Part of a small language model's weights: width 768.
Each number is 500 + 25 x the weight over its row's rms, rounded and kept within 0 to 999. Layers, rows and columns count from 0. Numbers have three digits each. The size before them is the row's rms in percent of the matrix's.

# layer 5 attention key, 768x768, rms 0.0275, rows 437-545, columns 384-511
094:492531542518481480515464481499519497454508516485477513512541511506466460516521486508471482476466498452515544517483504479473486462548517514485504506482524474484512490562449501495524503477518535506521547530464524534470488477487485526509439510473492522503498527540444561552536509486491469489533503524494484492506511488472520507463480496500506498510445512495521532448509486495542464469514
088:542481497463523480535506491513534497554501469502550477550476502501513494491441528530496462453500490441502508504470458456468507538491489484472502529548534533490509506471522495519476495515503530459525522475502509494515494513471541491524509476535499512450484518527472514504525484539525472530495481548475515538449479524497519519476497511498536516511465530540486485524467540528450447549514
089:543486460532482485529530492527484479537495517456530525520493482477500464532461525538498491471483515518506502529512478458523508542545532474529547478483485491497463468538479495516494484496531547521492529538479527519553524544470519501499508517531507536484503521481508480512517536477516552498531514468475520490504541524458516522504481530512539538529498470542466505520531517518477502536461
085:479472485487486503489500502488481512480501496509497509500449548508537486504538473479554465469538509512476521507500527521526525468492531521537482532481504472516500492492488462542506450474481521499542515532542478504454478495485456544473492507494494515509489486484517490522532475475532465524502544477507481468513499464492524512465501461479511490523530472536530500513517507461487487500507
088:526492516511514526474485550553522483520489490526521476536529480469507507487485517464478495505525534530532514503504527506475497508459512540531518463475524523537515445516512511522502504491522540481507475498511500530463536495451541481529488517501487479443547451523480473513503526509482472502540464486484473497517485478472545467482484530515496486518489478499523531478495493484520555543477
092:468506536521500515559518505523522486566498529530513479498475516472478477462494493489520505481510497511511503531464507525478493512448494541466499524472461489476482493433527518512515481476536463467489520497478490527499505489468500508496546510505546484500528486455505526494511507457477468480486473508510497510483533474528500485522497475561516540525487537547485485558494530527527525517511
096:506461487493508522545475527501498495474507475513540545484529461486519502484478475546522550500508508502493523488518508456536479473507532462483473497513513489534501540482503555464520492541524476518485483455515468529511515525528494480492551517548487461521491506498529502505459494494496491513523462516489473487462516545548472507506471511487474491494460535494541500520465517472534498486465
091:480534525523496485491501518536496538512519452526482468510486502509507474513531547502462484498526539506513499492505530524480479529476463524469457513523480538491530486488451528542522506480538476470495484518522461544472501559507490536529525494455487475509490513471479466547471544560510521517527514530494493504483499505543557496489530495487510507454497543499498504468498529479513545539455
089:498543494504514545505534478488513512532536466531480521514520481487513500515483519532472480495478465505491468506531462488529458519537523525534545526524469525497532509502506507467489474490527477502505500522493478493466521524498473447449533478477505479470474514490496524556525515461535531488526477509535521450451462529508459470474526458524541533508491537511507536473503492519510528529491
092:548520460450457448473502543470472472453488488535505503498524484531487496478523486491558539500482490508497500492530488527508509429461514484473504461435520523527531541527524503528483535462455501505500492495525474521503525488500474460519535492519483496475454514512502454468497519483471488537501484492503494500505523509491497528474519484510495497517506487512513470492481502537469493508506
089:497492518494456460490477542472466538487486519458494490530532480532497517507542492469497541468482485492494485517554525509506491499522528529488540476451450495472450479500482478530526459494457480511469489504511483476528459489487498544525505518508493504547477476523492495499520512510492472475499541538510525490520480567506518498513533482464505524483525477525486527439513491499510471500496
092:470539492524482537490496528490489460515511500519530492495499505473524446494446521476480503484457523500502555493533525492501542492485514534516476503519507438455523510504508481504476485520515549523490510517454481498509544533479497474469512484527532516483522491490534506459488497511496509479529470462530520506523494490522500502553484476513515465543522522490497479498522531506488492505506
092:485490493536504461486467499498456505486455487507546489468498484467517533467462474485475528550496514497531517477455461519510535467506534528479521529522481517474522494495472552532467535501493501528524472467520479501512539469542503463505481524469521491506490540528460477473511537540515513514472521473484469454499483476539497483510495525498502527470482512514513539531452469520505538540513
094:469524527498498517484534486510538452506508482525478554473487482514517512502504459449499453502479522523471499467503473493533519521539491526497547487452474506533515499507488531508467481516490475508495537512458525511487502531488506520524495498484477538480492480493540434551485508524468489489505487491483510516534471487508497504478510501508525480493471495492514499524452544529470452463471
089:517473509494449501535468533523468535499491484514506478536503437526462483526524447522490528488472504508514517509497459494484530483514445485495533467517539508495505530500469483534521467501532533501526499529468527490508470466513540520493534472489476562506490548478486488498487526510499505463545498534457530532452527477511539516479464446483500464509489548549485464488512485554446534486503
087:478492479523478540521470513481499509506498518506509457502528499477454474484475546533475494511489489496524488480537473537493472524508508504542493449489471502529521452547477484488494523464509482480486503501517483498527480488478486523508512503478472481500474531508471469539493482511505475466521516517534503476489460525497503568548532531491461483468531487516520547502496528513514535490537
093:506523526507525506470513456526512521537477502534482495469433516490470528504498500484523479473497481460489531507483499509486524514526492536523519494484501480478528515486556462516533516501509498506515476492472541507522500526506458464496546491503471528535473503491482501482510465509455525524464515475479517505482468475463535469465526481496486503474496504517504466507464479522523457461527
091:495515517494495526475479528493520492521492493459494497464489466539508496488542503510499506496527529500466498497517466536460510539501519469526487543475484484498514531482488455465520475472532500524509525489460514517482451508549476513492527492520504484535495477502484476501530503535553476498501539506440532506489535526450521491452543520471474475476477512507473471503527494498486493491530
092:529506518513527519488475502512486493519469527513536503477520548529513526527496524503514523530496492480505522487506478498487508505539531521464522506474495511529512517515477542493476530510476509508553474526461481498544466530458536520478492529482455505488449540461487525528478491548507518476470486488499519535486496506512503548470527474495511537468508487486541544535488495533510481538520
092:534511520520515495491474502483483504486502486503466472456517518527520516499534457474520510522503508482469516515480480477469543470486525524491485476527452508477538451482481493496524460462530473502511488481539537504479542461459483530467510483510500493521530540505500512507479516513478526483516460491488479477521465460495489473526490460527506500483470482465488502459512500486494503498495
092:506503486524499457502475513514490478479535543536480508498497437514499479511517553492519521459468488491523518503484529521499484505453496502478478541522557466478513503528542529447503447530478471546500513502501498526469508500513559536448526509480485524477482459497540496510541474458517506516457481504528513512508495474456539480556508522499480513525502515516503451499508512475486480492493
088:538519463506484528519494540525463468513524469494479475510487474530511492468486561493466537529485533479518446450514480496470484530510525494491493531483529537514470521502482487537514483502482526486548516473506513455459478484482476473551457506498482462497499511505468543538445546526540487509499482483455480469505498484536503482491505536517474513463488478494461531504519533489512499478478
087:525525528539471513454471533522519462510519457501482498544509514546477500480563487481511457476494471520529542501520529503453456498541539506463527440515521531523493506529455464503449473509502498506524475556528550466497530527467509487471520520510492525508496518528493471463524471499474515499470478496538524504504529519528458515492498451488525459468543509503523496491523484450550524509494
089:516473505482481506517509534514482536468497498550525506559530466540540472487553524468512540523481483536520487480533496522510468457482483462530524481449514492518492502493529500524516521490468506479463487505487507470487517472505527493523459514496510454519515508540471464529510479505498523508483524493489476530475491459496464496500522503532480493489489484489455478455501468482523447497469
090:520535516523466481480490465509503527501519476498503508471456530545474557515537506519524485517483532522479487497468515469486456512535508504452470538526535527467482522492489529526468544504496457500497514482478540484506493471507557531483503506470508501529451486511514477483504466531530495474527531486498539520515524484479505524481527515527481464506512498534490513490456466535489526522520
092:535501482491461507491515521503541470502510508452509550536535512471509481528507534490495475519505472518535528473473486544507519542489495484483526471476463478514490511486500535511498521511489465541507550521484458505493498500516521492521483498488511508482467499513515458519472533489505530508490495472515481499477515511467493480509525546452476479489505494527447534488514463551466523463488
094:495518501534481467508549483479527447523532485471529510514457479486515482497557485524500540471500487464516524492511490495481503536513518472545509528504469509497473481496495522525504528467481497500458510494537474499508482496526514525517524509484509542460516538512525530512522527541501488498517514482451553503501461506442509514538523525518452494465478491497507446524533506486485483486497
092:533533550532546501541498504469473498500506533455509502520489492541504528515510530517526542490555456492500502511490484534488470524503505534484501459536521485539520494492486505482521508510534542523470466539476482447500488505548534485530503489501504444526529488478503490533496456470452531474480509520525447507457467495451480520517552494496501518525494527463484482513506508470505530515477
086:529526518468473504519482533518526483452509478537519511512528519454544482524536496505523535459495476555512482488538481471474571489511484525544526540467510521503498505506517501514503474484504501488465512471519518517429535539529474493501520550498490496472540470528528488504469532512503516531497476491552502539513528462496469493511511534484483449512482505490465472523515525481499507477507
089:484505527467510527508513465495534458498499518512500510504514467496532483463492529489546508511492479523522543543479512475510525521472496518543473481508507500531498476460520503485523510494518529467518489510522514464526525524477453454489525504505546437528531521519467499522503475493487490501523485458519523522471488479515476512464554453496502479507484522455498472531518463475558485472527
092:459534529536498550497485520495449491505462454480495476478495553480457549509511519534505510503510509509519497493470515467508473498516495547456499471475541503500526509460464528514499501480533500485564497508433512521520507477486506509498475551533498496539522494472478508517537513493496516508465520474522493524481508525530452491517532483537468443469517495481479513481504502518538509528484
091:529497505494509516546540477480523483458522490484493463505522488510515504468498464519481476537512498520491482476492508499470517470496531497540539553469511487536511476492519502499445515508464454527494516461471457530517507471505485467541523495472505498465517485518538489531464525514532485541520490555496452478514514497469508543489501503497478506494491522491465519525454494502461538530541
089:518511514480498472488511475539482484475537521556520485503482518509530500459511513542488502521508497502524493504510482477472529509514465497523467497497491533528526470497549482464525477442523531470475511461544460482493520521472505489484512500508497534504546495532502515530507521476491455464495504485526453508524454479473519464521496474525487552537477458503469560500511486531521523472482
092:530532498538477505492462497532464499469495490452505479508536531500449497491527534534491503521476520502489502493455478485493519525502522542511548492529480506499515467504493453504528456498477475504494525505522477504474527544517498511464466512476517468466512489520517519534537489528513511484506516527465513498514508510539507483544522462525460524491525476508488526476510540491511538543496
092:495517447491519477511475508507478510518529490490468466492482514479502479492484468544478535527523512463506486499514546530473475529497508452458486527549523485506486495545513484519535495479494520477469505470534453536506469515469529533483477468520489482458534523501483476539490509540483517529452538493474479494480508518519511471491484494500526542484460530502485496490530510537507546488486
087:512512464492505533495521483532449484531483465479527527535500464530485502538484530539491515451482490538494487502463526487509505478472493528497480539525509490505497481516527570487475456523496455495514479523522469525490523466533525445496508519502501503498509453489494477502469523512509521480502479542537468508522479484523500486498483505504473496507468465505506478534486493518512469483474
090:509496486522504466467469497492508514531464483521470507469453511494456505516522539513491498457481510521483452471508468525501519501493556497493544481467525536538514493504473541485474483470505525484463488518492536496525475468445527499486500499468537524498478548500543470484477467483467498479522475482533479480487490517524455490495506465492493460498501462500502447491508530511522497489508
091:507532514467499537524499467460458478468521468516467486511466469493501492537505506521483517530455510468474467501515505489501482528486471511468550526465518491520510484500487451508519541511519475519543535512516538492487473483537540477478466546488528518496480453550510525482471474534529539531441505500486519487525518552557496492475533488495465490509517490544474541526468526528485503481505
086:542493492521467532531522550510509496505522499500513520473476500456533463456508478524520467462532507494474529518528485503501520476459525533497507488527516525484522485502540456536548495468529537485485550540553514466467490500487545527481500505479492499497505522468478513547482514507524438523516536465510505494477469520508499486487495502533520531510485494526470453522513486500507518490499
090:503529483489520505452463464507537489465445495468524522527479503516479491484503468535509506481550559527499544474474491509516482537470487486505516468529475532471481525484530492497479482484502494476549494452545509503468512504509518513473516500475500525491496526468463508507554516472469500437502512471499497502475521484479508516498477530472486525497491496516527517495517530512470558469526
093:505478508494491509454494494509508511500521511474510497515462524476535522473510481461472450521501519492535537478495535522509515538509481497529513515523515463512477483483500474454531467537516493479494518496453479504471543502514499477535462509535481488545536519486478528478480528499455499536522509522508482542515471511471456528509504508521555478506535507528436489517470480470521494467491
091:490483521519506501484527542470498476488499503489470452534524491522513483498522513525493492483518458457518474499483485544492492512511474473518537508543492546521494488546463503474516516462513499499509513482476496473519461518516506551493474485511482475480497498536471529476484531520524504528527528499445523523471486460458476529513488506521516489471491452507522521465523501534497524523494
090:525528466488504508498468482522482473511463485463510497487508495484505514465528490498508464491546465525541510524551444483501520468451541495496508484548515524528527503523529466484477472525526519498522456492545554522469524462501528485483512489458458450523490479468483499471503508518476479453479491533472517517480472528446483504465544469544509484485490456485530486486522491492558497476501
088:506479472496476492516522492477531521510452506516460535481506482505529482491498552505510445475526451486489523489536470500528459495518515562484469477496473498535501456519509469476514466512484533474471507487493524465473546530509498518507457520473509527469517524477521505499507507464481505460496511509532512480536525535485511494545501467507508499569525448495515526454494484476494515515487
092:489518488483454507529469532474520492501515549493524528508531465504485514451506518517469493522499472488531530522531517502512548525453500471492513497536504536530488519512495512467506532515499466517481513514512479506498472479523481506521516460511530473464477470490460495479505528506503481529466503516525529515506489510506493518485498491502475541484544462533522510486547509503520480515466
092:506504495482497495474468501499529461504518538473496473510501474487527505455503493527503494479525480481477503501554486519517518500504540520482499507527530492510461513531519484506514474495495544499481461483470536489520498477491531533538530477519532491498496533500513530467532533524505509496510474470495498522475499504468529481507482518482528533507466535465501518470545476506490550488490
090:537448512502434470511496534482489493477491525541483504509498486520537513523533510523527531525471522481480486450500486473503530495507458490546520530528542529471456526538510461469527486525498493475513548539528464451502503532506494547533465496514484514495473475504472522504447476513473513480481538473521496542504522518488537495493513503498495501487513505465490463520471491561482511457553
086:544525531525527530472532486452511469501526481468517495492496538501543491496468522496475522496459484483529491488558476524499486514524526494525469502489520512446532481510499533527476493492500482473504497500487495469542466494510525473516497475471530501479494532503476457474523499516548455527538486500497501449464466514493523532495484471496496516518483525514503470488491540443471520511514
088:530502491502526492506488498486492502529455462502492506531522491526517496501503524499535477524519479501519513534510469479502477539532491511470523449504532498495512503505482509523525482544507486477501508447468480487514422509509462526516472509474537517547527528473535508506519540506481507507496539481481494531495534480473542546501533474450478461469499497453473510490522516480478536466493
090:474516528512543518521489449506484520489516486484533498512471469535523514456481497520526511461523523486480496526507500507464465505472509523511478514510509505500513498520495491515503487510474516529526519461475505489504513534447500525478499513517498508471473477441478511440546475502487535465494488483454514483529483520477532508492491523527527507522478486504545497485505499522501542471501
089:468482529522503471477520523459495517493496542530519483484494495489540518471494508529494491471513461489508509513528491499528532471464521527512522535530450482519464508484490507473492542472481507519501467484531501489511483461501513465501540492510523484490520470513473538459483529494504498527464496460533498489496467521442502441522454514488454503471509511472544535477499493502487498488494
093:499486485484521518463500513517495510545499441531521510466476510483517547513498501499521535543489482523496498499500498471514468554500503493483482483504509516500545559484505482520539522526498549512535506493535501522483486501484482462513544524473471540489520464535525496469474501469525534482521548472524522493478503528456541456504471514471518466479528539474509485553493526546494479509496
087:470511531484493520533463487477491525490497483477466529514513503503492461502484531489477500487522503528543478522520496493495539507462449525450477512453521520473494494490519479516528466508519466523509463541488543461465552518492535524483503474488463522504502515532515485478482491497528463504505494507491459532508461520491476498470520532518505481504526512507462495506467517485459483538492
092:512535527482491542506510524465528515469524494442479511521527499522522466524520487476470489532478519548490514505476485498489514523512476521488505533471500477499531513482489476470505545490493485478484466510522491516524505498498532517530545524463521459469485475475522492509532497471468492511513469506530518529473512492501480497515501508494482529491514504469523524515490511494528524517522
093:496539486455512466528510479520505536452493489481524533507468470512511475505530469506532515487491542485484500516540472508466539447499516516473519503462543480459501503445542467540508529486502443490519497497480505482526535536508511476511569513496501539461526517514475523442503498488486467520530507492457509488516514467517481494451520544478510506518519496512547506491529519497500476493479
091:507531487484478482496492484490473495514506481523500533487515521523507466462502495471518521509546476497532486494493512497515479540533545480463532480488535527497492466494524477534476489516512509469493503533502526517519448479478523526463500500468517527481483503516531491495505529548493494492533479512513508461517543501476513492471531526472499488462536534516449481486523534529453513534502
089:474521504486525515527505480503502506461500519504516469494494541486478503534457467483507509472484495508487525517523524464471479500515476506479485516479478520465476485471473517487468520480509484508525497526488459513499489483463506526563489517552507498487492470502504463538491536494508553514504491502518466509519533487481496509515458524477476529464497483535523470535481511504503491501500
090:482504539501517535527512477475508530484541533463513459472507519502513514511429497503500474496529528484520487502505488514487494519513534476496555519524435479518506460461499485519503520536461493515469502473468531536540540492471469510509513503543468510490462480461528486455507479526535464480514492490533509540460488510525451505521518503478529484481517488529466527523454499521491510488456
090:517532542519525505477492504476521477504487509461474515503491477494527521464484517475485498475521465499523493489498530501494511493508467505481494462485492503521528534470528510479534457469523503461542501491494527543513528525517498508487540499553521531488525461475535471531533524460469510499539468469494507502496522524495496493528529507503494491519550503538461479460498520528490502470520
088:495523472528502513492477471503542509489476549460471520476513478537518505466505500471522520498529487534465515507529476463474484516516512463503471460474554477484537481494505529471498452464523529478538512522522492505478484538463492522500515504480498465493556487480456547500525457451520497516476482471515491500501461480493465515495483471478511529504513478491509472508506547465514491523512
093:497485501522502481518460488471536497527485507481490470514496545533506534489518523503477479510508525504483474501480468489499458534550503502503528520522487483547506496513489497528449527491512461516491447455474522515479459473476498452503546483455481446474509514509535483512504530512534490494520507505506529510478484512481475541473530507478534522472468526458462522492499532472508539484500
089:453515518467547541510538536470471511537519511470477473498480488481489542503494483504482502505481482507469438524505509458557514450482506525514513495530475472475503538475472509513463484524524469456486489460510472507508490500503483488461514474532476459530480473496479470467473480502513533478431488511515479462477495519502561433529501483494499473528515517481471476524513534539435480535494
090:521466527501541512461520515447509494536474481481518525506500519523488473539478480487489499480484462505479542454486562487512534529479500510508511521524470509508520467463528451458510478509469547515496551522521549485513515485503477491504473481480494534469503507539541536471460524498475469478482543479490503502544472509520501503535439538496483482487491494485508466480494483489462464503512
087:511519513519536519463502464534492507490487480534482494501516460474459511525513521481514500504471477524453479515503513478461494510508507485497466531481485532502481529521467499454489526521492509489527487498543494457505498486481505544470470487478494517483498484454480538504513528528528474491495526496474531522494509493494519504465484516523481521483488539463488458549509487481489505484487
090:496517483501504517473463489514487474484509498504476471512491494490482533524491497464478469531532488500506463478488520475493508478491486526497460501496527509526515502478537482485501466513526505528515493504496527515500522551530517479486520534546504501514504506485469529478491475516480533470469520463536486538497481522515469481532517523520479475514482467491501495472529507550472470496492
088:531504521550524511488523510506481491485504517461488539465496501504502459514539520531461489488526500520529510477501506488521487517489529495482500480492510544536524489538459480497469508495544533542491496506515452454523428527477516522494518489538493500503503523555483471516477530545477519501482539494523438500471508491475461543542482512482477493513543529483481492526516458513456525489518
090:496536510544483490509507476460527527503486517479470533476490461488506534536484496470505530456530524536469514480523523527570515559506506485489477497504491487478493522505550459497529476506481523487522529512467530450520536521507460529474524502521471535496520473515512514490443474502485492456512498474506512528544507537475514464481463485528527463528452515466483532507484473451486513508541
091:536485538527500486456491486547502465475522473482525452472517479459484526523533498502457511492479519519535512531464496486520514490471528473486465474536510505507509467508529451466541535490469525487485467496496523473506548543488507537516475535538483508546470465548506549446487476499493478492503487464473487532541439469475565446527479483468485518522481498497466527459539482495513495474481
089:500515495543545517527496489447478450497524513467502475505494469466505532471506496502463515477486515573504527500494456507551487463461471525486513507568511479533502467499499512508470451467513485513508448536472464481483536502480486449446503529497512500528535498481494506495502493451464513458505506500546497511528485503463488477547508444484539472484535474477538553514486472509494543543523
088:510501491483516487506472492480454499460470525482519465482519517488470480479477495537518504507513465492479465546467521519519503496467504509496496507502472479497528466500487473493513484509507468497489472531500525486463541518505502494492513508521446495488468523473505500464537544527488491476483508480530513492494536498522459494509484470516461479500479473550503546507483519517500501517510
091:477520541468479519485523450481491495517459514491485493465511516462506514504493486501533525505454520506466465492536522527494471495530516499512506548484509516506465520494459504496507564547492456528531505491512478461468472506517515491508489510496504443495542503475494474512478489523481543501498488500515510522536526466545518465461489465473514531507514514472532497491468490502477475505489
090:459524505465481512465497542478510491494512510475534531485515508510515490523490534470497509473526508500529540508470521514482524527516485500466532478466513506520463483496469541508482528481540459484554494498443533466486487515544472507482530525488488487543466436495491476506503477478451497504504510471538476516491497543475494485527485456515546510498524513462525507475481465516545455484505
088:455533518500527510477526522459517480489482481478528496465514501467516462535476494515523473529468500486497512537459532483501497536471487497509475529485492473510519489523491497506477509489501555513511494494502551550469502513476507521524481501475526516515486482499512531462523507546480447533494527492525493521517473500521522487518481547480503528484528478532487514461486470473470475497471
087:501512456510498511523476524487508483493525488509518550503523537497501486470564528508484557513492451505498487505517497504496492527527516500512535494501484501510504510548450498508512528479554491522482506464471535480509479487477475509474506491511524486467522491528487510549473503498506533486477472534518535518514497525488494494499523531478508502513535515490474462508474507495538569484529
093:513523530500514477527467508490521520507516529516497494514526546476512510510502550518492536528515454512513506545481510477481471528479511528531474529514535546523514451483464516500503475493539488468536503514503461535489495447516464514504510509459471538523467479522459514484469450499501470517456523505477473528455544458530520504491495451493496505467493493511504500479529511452551530514505
119:498505463470538480475518517514537523516530495518548497510470466518514475494462518533549520500474499529476484494509521502473482504504517471535491501484520498495490489515489496466511531456499513540517531494473454529459522557502514532546501499520526491544491483492473506490487528522513487497531495497504504521521558511486468528454533507506528525527544471525475512550513530478517482521531
101:517501489453513497507459496512522467483467484463457551504483460507480513525498464490492503540499528513526488492451471508460527522489530493510557496520484475440491495512502461519533503451504528500510492499474442495478485524479540532482473495532488483463518483510477517476490531510532494538508511484492523520508511495491500482520480492497520511462501509494463494509483494482534486462458
098:497547501501492522542486482499476530549518522503544506519493470505508526494518552484512477520497478456545479515459484493504479545479505509471505468520485523469525451493519484514511537498553485526475512472528486465503490487531455503524491479497478478494534552499455471485474510543463487495520509526500480476467475479516507498536503462520519500512474503492511471489463559484492468484471
104:496497514508506520544490490503527459512496498496490483508496501510482526539483482488493507478484470521490500522498541520483459510507472502480514461503529554525527506490518472541502486480487534531482459531461529470506455476467523504438427486525524504482553507522472508507527475518469543525466525508494483483483512512514488511472510533499526520518544541483478468466461511486514505471533
098:490511533507486513561518492501468486488473482495531534506526477532505501536491534499479486513479483455483508534498528478519496502480506458528508499500504442472455496512499511470516460536493541503526456512507538500504484466497499533540517502482488441504550506499489464468533460543481490531515495539493463476503467524491498515465478515509543484511509467498527519535474482515512458492488
102:478491486465484499527479455474482479510483496499523535481510526521475543498529518478469519471464496488507527508536470484479491518505532475493476546498519509535519496488524511493454486533483479514474508509494546459493491506479451519503471490428444499486513470515499459480521531530513560542517474531525473455471530501484455512497509475465486514463472473464558487509461498513516491493536
105:525506504514481490520505495542514500508473500472504493468529477486505448515517481496495518475516492512494473479520499553523446479483485510519511491547508488508501515506520539513466501481504478510484490490500485521544484528510523476463510506533458530535484483511514551486509486447539512482451489514497493495535519485486497467491522523464538527509550477481487461463485461508491509545503
098:510530500446486515502500474509526476517523466483545521538496474482470499478458506531457469465460509547483538483508468537484505530463471511523486470493540528502509497494534525474528518448507475458486484540486512507483471466496519488514476467460548467537516448497491496489504525480508543498510549499469502524503515501550508500501523525529460509525497482495474489547493481478530486525512
104:547508489526491534541499478518513468513513523504514479497472500506520479503432515509470507504495476442504529479514494522509501481469478486491459543503495482535521501477486497503474529494475458471464513523497479523535476471516523513488475480523495509504484498489489527471477491536518499463556508516461471500481503475494557523465492495541499536530514501532490462463498461486454507508500
099:519526475504494543486495485508502481475537523509491482541492513502497567523483480516516455519508535473513533522510510499477497531515493510511505491503478516531508487463518489460499506466511533515515459513523498485489528500480504485469515466518502459477545523498512474500509493509465518478498535503472503496462535457473509520511494513485469509474529543498468512508460476508500488502461
099:509474528542471551525481532544491508472531481491537517558511472510474518519492513452460518481451488522535509528491513488500506480489524497532477513462471506508486488510470464478510513493524516526459514484487440526464526508533470506549526525480519527515538547509504528507509505509509447478514494483515469525506504500515498481541517527458496486525503457524488493537546509508512487485517
098:526534471510488524502479517533527476519495487490534538495547460505529527482483523491510510464508470490469477517464524551440491516473551488522498494463468466455524470499458520475474511463512522468518467508457511489515489498489494479468515452501519479459522469483539509528475502495498512467536463496469475472471492505502528474507497461472482488513545514469465542503510488572533535501504
104:525484504467489540543513485462495486517504508490459500500458479494500521503514506481492550534504460509526475520500499447548447473482500543505489465507513508483494541483493477547481512508473513557521504508527554544543458490536470466514511476494493502520488473559462515444513482500538512517463498496487495463468444468550531498479508479479534492479505505511520510507468486466509498549515
104:492516488484524527528514489431478480512458511460474489510468511475456517483499511508487468526511506543490477477513514530496508459479466467520488505509516521495503521501512478485504482469517494527486483491526488486532541494537494525521494495511493487484552519446494482520520469491480528530482498492484519521515524511483442501492497500487481439508523468481518538511509529493464543473553
102:496531541534489545499486483513464534505488501501471504524499535470473476495498501503504516498503513487526499502470502536514506468444503495467507465548493479528519466503528493482509484488499472481497484547499488518560506507487519468508480478539497473473492515531495470507496491468495515497483516485477514490506474468528495504489485527473495504467486496487484499473441479507494526470442
101:508488528501498523543469495471460525462512518463494476484504462502503465524522502508472530498484479486487485486520510462506491524507509536488477480491457506439531534517529453487517524520506518535533467470506539479520520499487480495524535484495469486467483479491524466455490496477508501489502505485487487483525496480475487468480499533509501534503510529482491494537476460469546505518505
105:499496506461486493536550464522459477497481516532528526504443508538512493483473553489497530491489488509520460482544477477470471462503469473480496546460536529543485538498499496481480488541504466502488483514513491487506484506481471468445494495486431524514551481487477477483510538482472511500484524467513532515538494527492467502492493509496468474498476492510505514543491509511473512505507
102:492508533501521479487502469518495507564527521499464482515451467492444466502460564478552482460508478494514469488518552512497429476471500487495493472525516506506509510503514473474506489554503509514477490513491469508509487567530521490518502485486482498507493505501520471503518501495526512486474515471523484482513499500463466473506502552481467467504535460484548516465489484466475524488511
109:505519518514476480498514503515484499488485536500522500544461461506511492478521523517508534510548473525525492514496498517508441449455545513517464526500488502493479502509529512463449510549480463501490473504492485558516490512555472507546513465516515474524470485483502466439488520509527517507463482514464519490517463475487472492467463522435543529503479525471505489486531467520503512516461
096:570487509486470525494520474486523471493525495469518529495531489499524521524521491519513465506468488551521494458503499526488529516544494494494481516499509525511504529487500515515472510509532523518474532480508444513460467502482468506470534520496532528481439552532529460515482492517518497519499501482535522520521495470495492475536532512508517489544543471537463473487556494473459479527514
102:501560518543520501488507496506477522484485454502477489450517493477496519484484484475434474522498465438508539530514496456524512509536512494512474556512453491510548536474485464492505534537509480516510465473488478526512524477502449490514529482480476477439490525504451449494516512524506472526504500473468469514468440517496518485507507476523498537498455500504470542490492504463540511510485
106:538502480493513530530483472486490507495500464476457516551522520509502463495484518495517511530498490483463530495490484514541461508537478514505464442475472478480497490447456493515500549465456470471519470530481536495523536495494507506540490519531493508520515499488541475505479512521462537456526511536517490503522487495516514514512503510487491541481516521489480529501500445515475478479498
099:483454490480467504500504464497542526528509506469496504494463483513460488486505494488490518460506517500510477455527511518483457519532478491518494511475544494487501539537472480536512547484469486486474521513543495532488523485526478492487547485480487525525485488497536476443524520462495507474497511514478485526493482480487494481464517517530514511483542523497519465508559516489499505522483
102:526545519477472519539474515522484509480495509465484525514520492501488464499491485506513496524521532454475494507539489472495532502509508476550513468502554512523477513479469515519528523486536532489485511496509557503520525487523454474517559538516542520469484490479478497500560485496475471519528490504480502523505438459504485485534447477514515494512491538549464498503481514488493488496492
110:473508477478467503568489472515537541530450511495476496519512546499499537488529476473521513505443479503466449520539518528511508518459502474494493493503523472496475554486463484524481547491519540515519510467487504517522459534521504515466503533492482501502500477457517518507541495496538546502470497524485506496500509512492466499490509541456531503499477509460529463468483513484466556545543
098:511525539524484535568475464517533489517498509474490541532483507475529537478527527496467519498458500472473510514471481460466518510461552514471464474485500479448509515498518517507519481450490514501532480486507531512489491498524514544521457514457527491486548481481511490507470474514483495549492515462482482509495527496510535505472440521464466510516487534476494519458472521496525538502515
107:503483495489486503491537481520462474542520565535504530518513498521535445504486527520473515457460483435528494477509516488494509472463519515498529519537503482503513531509466487515519517558500507501452507473477497482523495506450511506456522510510466489492477518498532533515498532479506514506472503516468534430490466487531527455489506489480507514469499515484513495437514538503531558535493
093:441527470498509491555478515537535472508451473479482488541514498512495511488458513486461483526511468512524550515464487510494491539509504456464474476466496494498487500480522500475518512455497474456509490475514505487524525468522513534508483456513486480527572485515536488514484492522496510536477537506459507481514492534512522504527464480501505514469515492535465502543511472543528483513484
098:505519486527479516457485517494510528541513560476507455484491514485533514502486458471474487474496461488491464473531487529525483491536487534519489527491490491508484502513523505475522534530515483526478486483486537503492480541469531507456494502544480527478493545509510493497501515508522504518482457537524522488466486495517512455496515501528519470483504496486549518477488495495449506494496
102:502471511493510515438498529521472494471508508494482524493489504492531518525498445530470532492544470537508493520517496513488501479518518512522487490527527498494497475474524472508512538510491517492500487518494505508532540475492483521444527486492453509462530460492514479506505505470534533519501525521508481530519515493493467485478469502505526544498529520490505471477482462489505445484500
104:469455467479509500457470502533530472503552491514507469459506480473488496521496508480478507505504555494492514483499480491495556535480464513476506466492485528513468516508475451476484548497533521489518542501493511482479471516505500536523495526491493468476486521532484500506500495517496468490481523554486505523530480515480559477507514510513462523450485494511452552495510464515534495518505
099:504510520528510516497534465467534461483512503523489530483521479461493502513517498521497519496497535497530541542539503455490515538467499520482511525487466511513520481519455509455544491540528487513510523509489495533475441517495503526515540502514498538497486507473487502528492543510465502472489506480533511489506483466512512475483539505494493475481525492534516546497493524508465537522491
100:541473535522474483475521508471484486527530567497507478476463515490500495487517472534523525491495545526509484497533480503503448463485488504482540538531512481466462483480483509481471483522498453534478496510520451521496499519508508468514531498519459542491472497481488501507509546498514476492458478487509512443535530510544525467477542500523507487548501503518536511466551498489480486516506
093:512466521537468489479490506547530492530477523483471528463459487512506499473498466481508503447542472466493526486520524526558512491495504519481509514511500477486514505500497530492497494503481468491483497461490521527521522484503506432479511493478477512507475546469533484483521481510544493526502529485457472472492447485498470512485552482476496465478518469550501536510530487446493502486537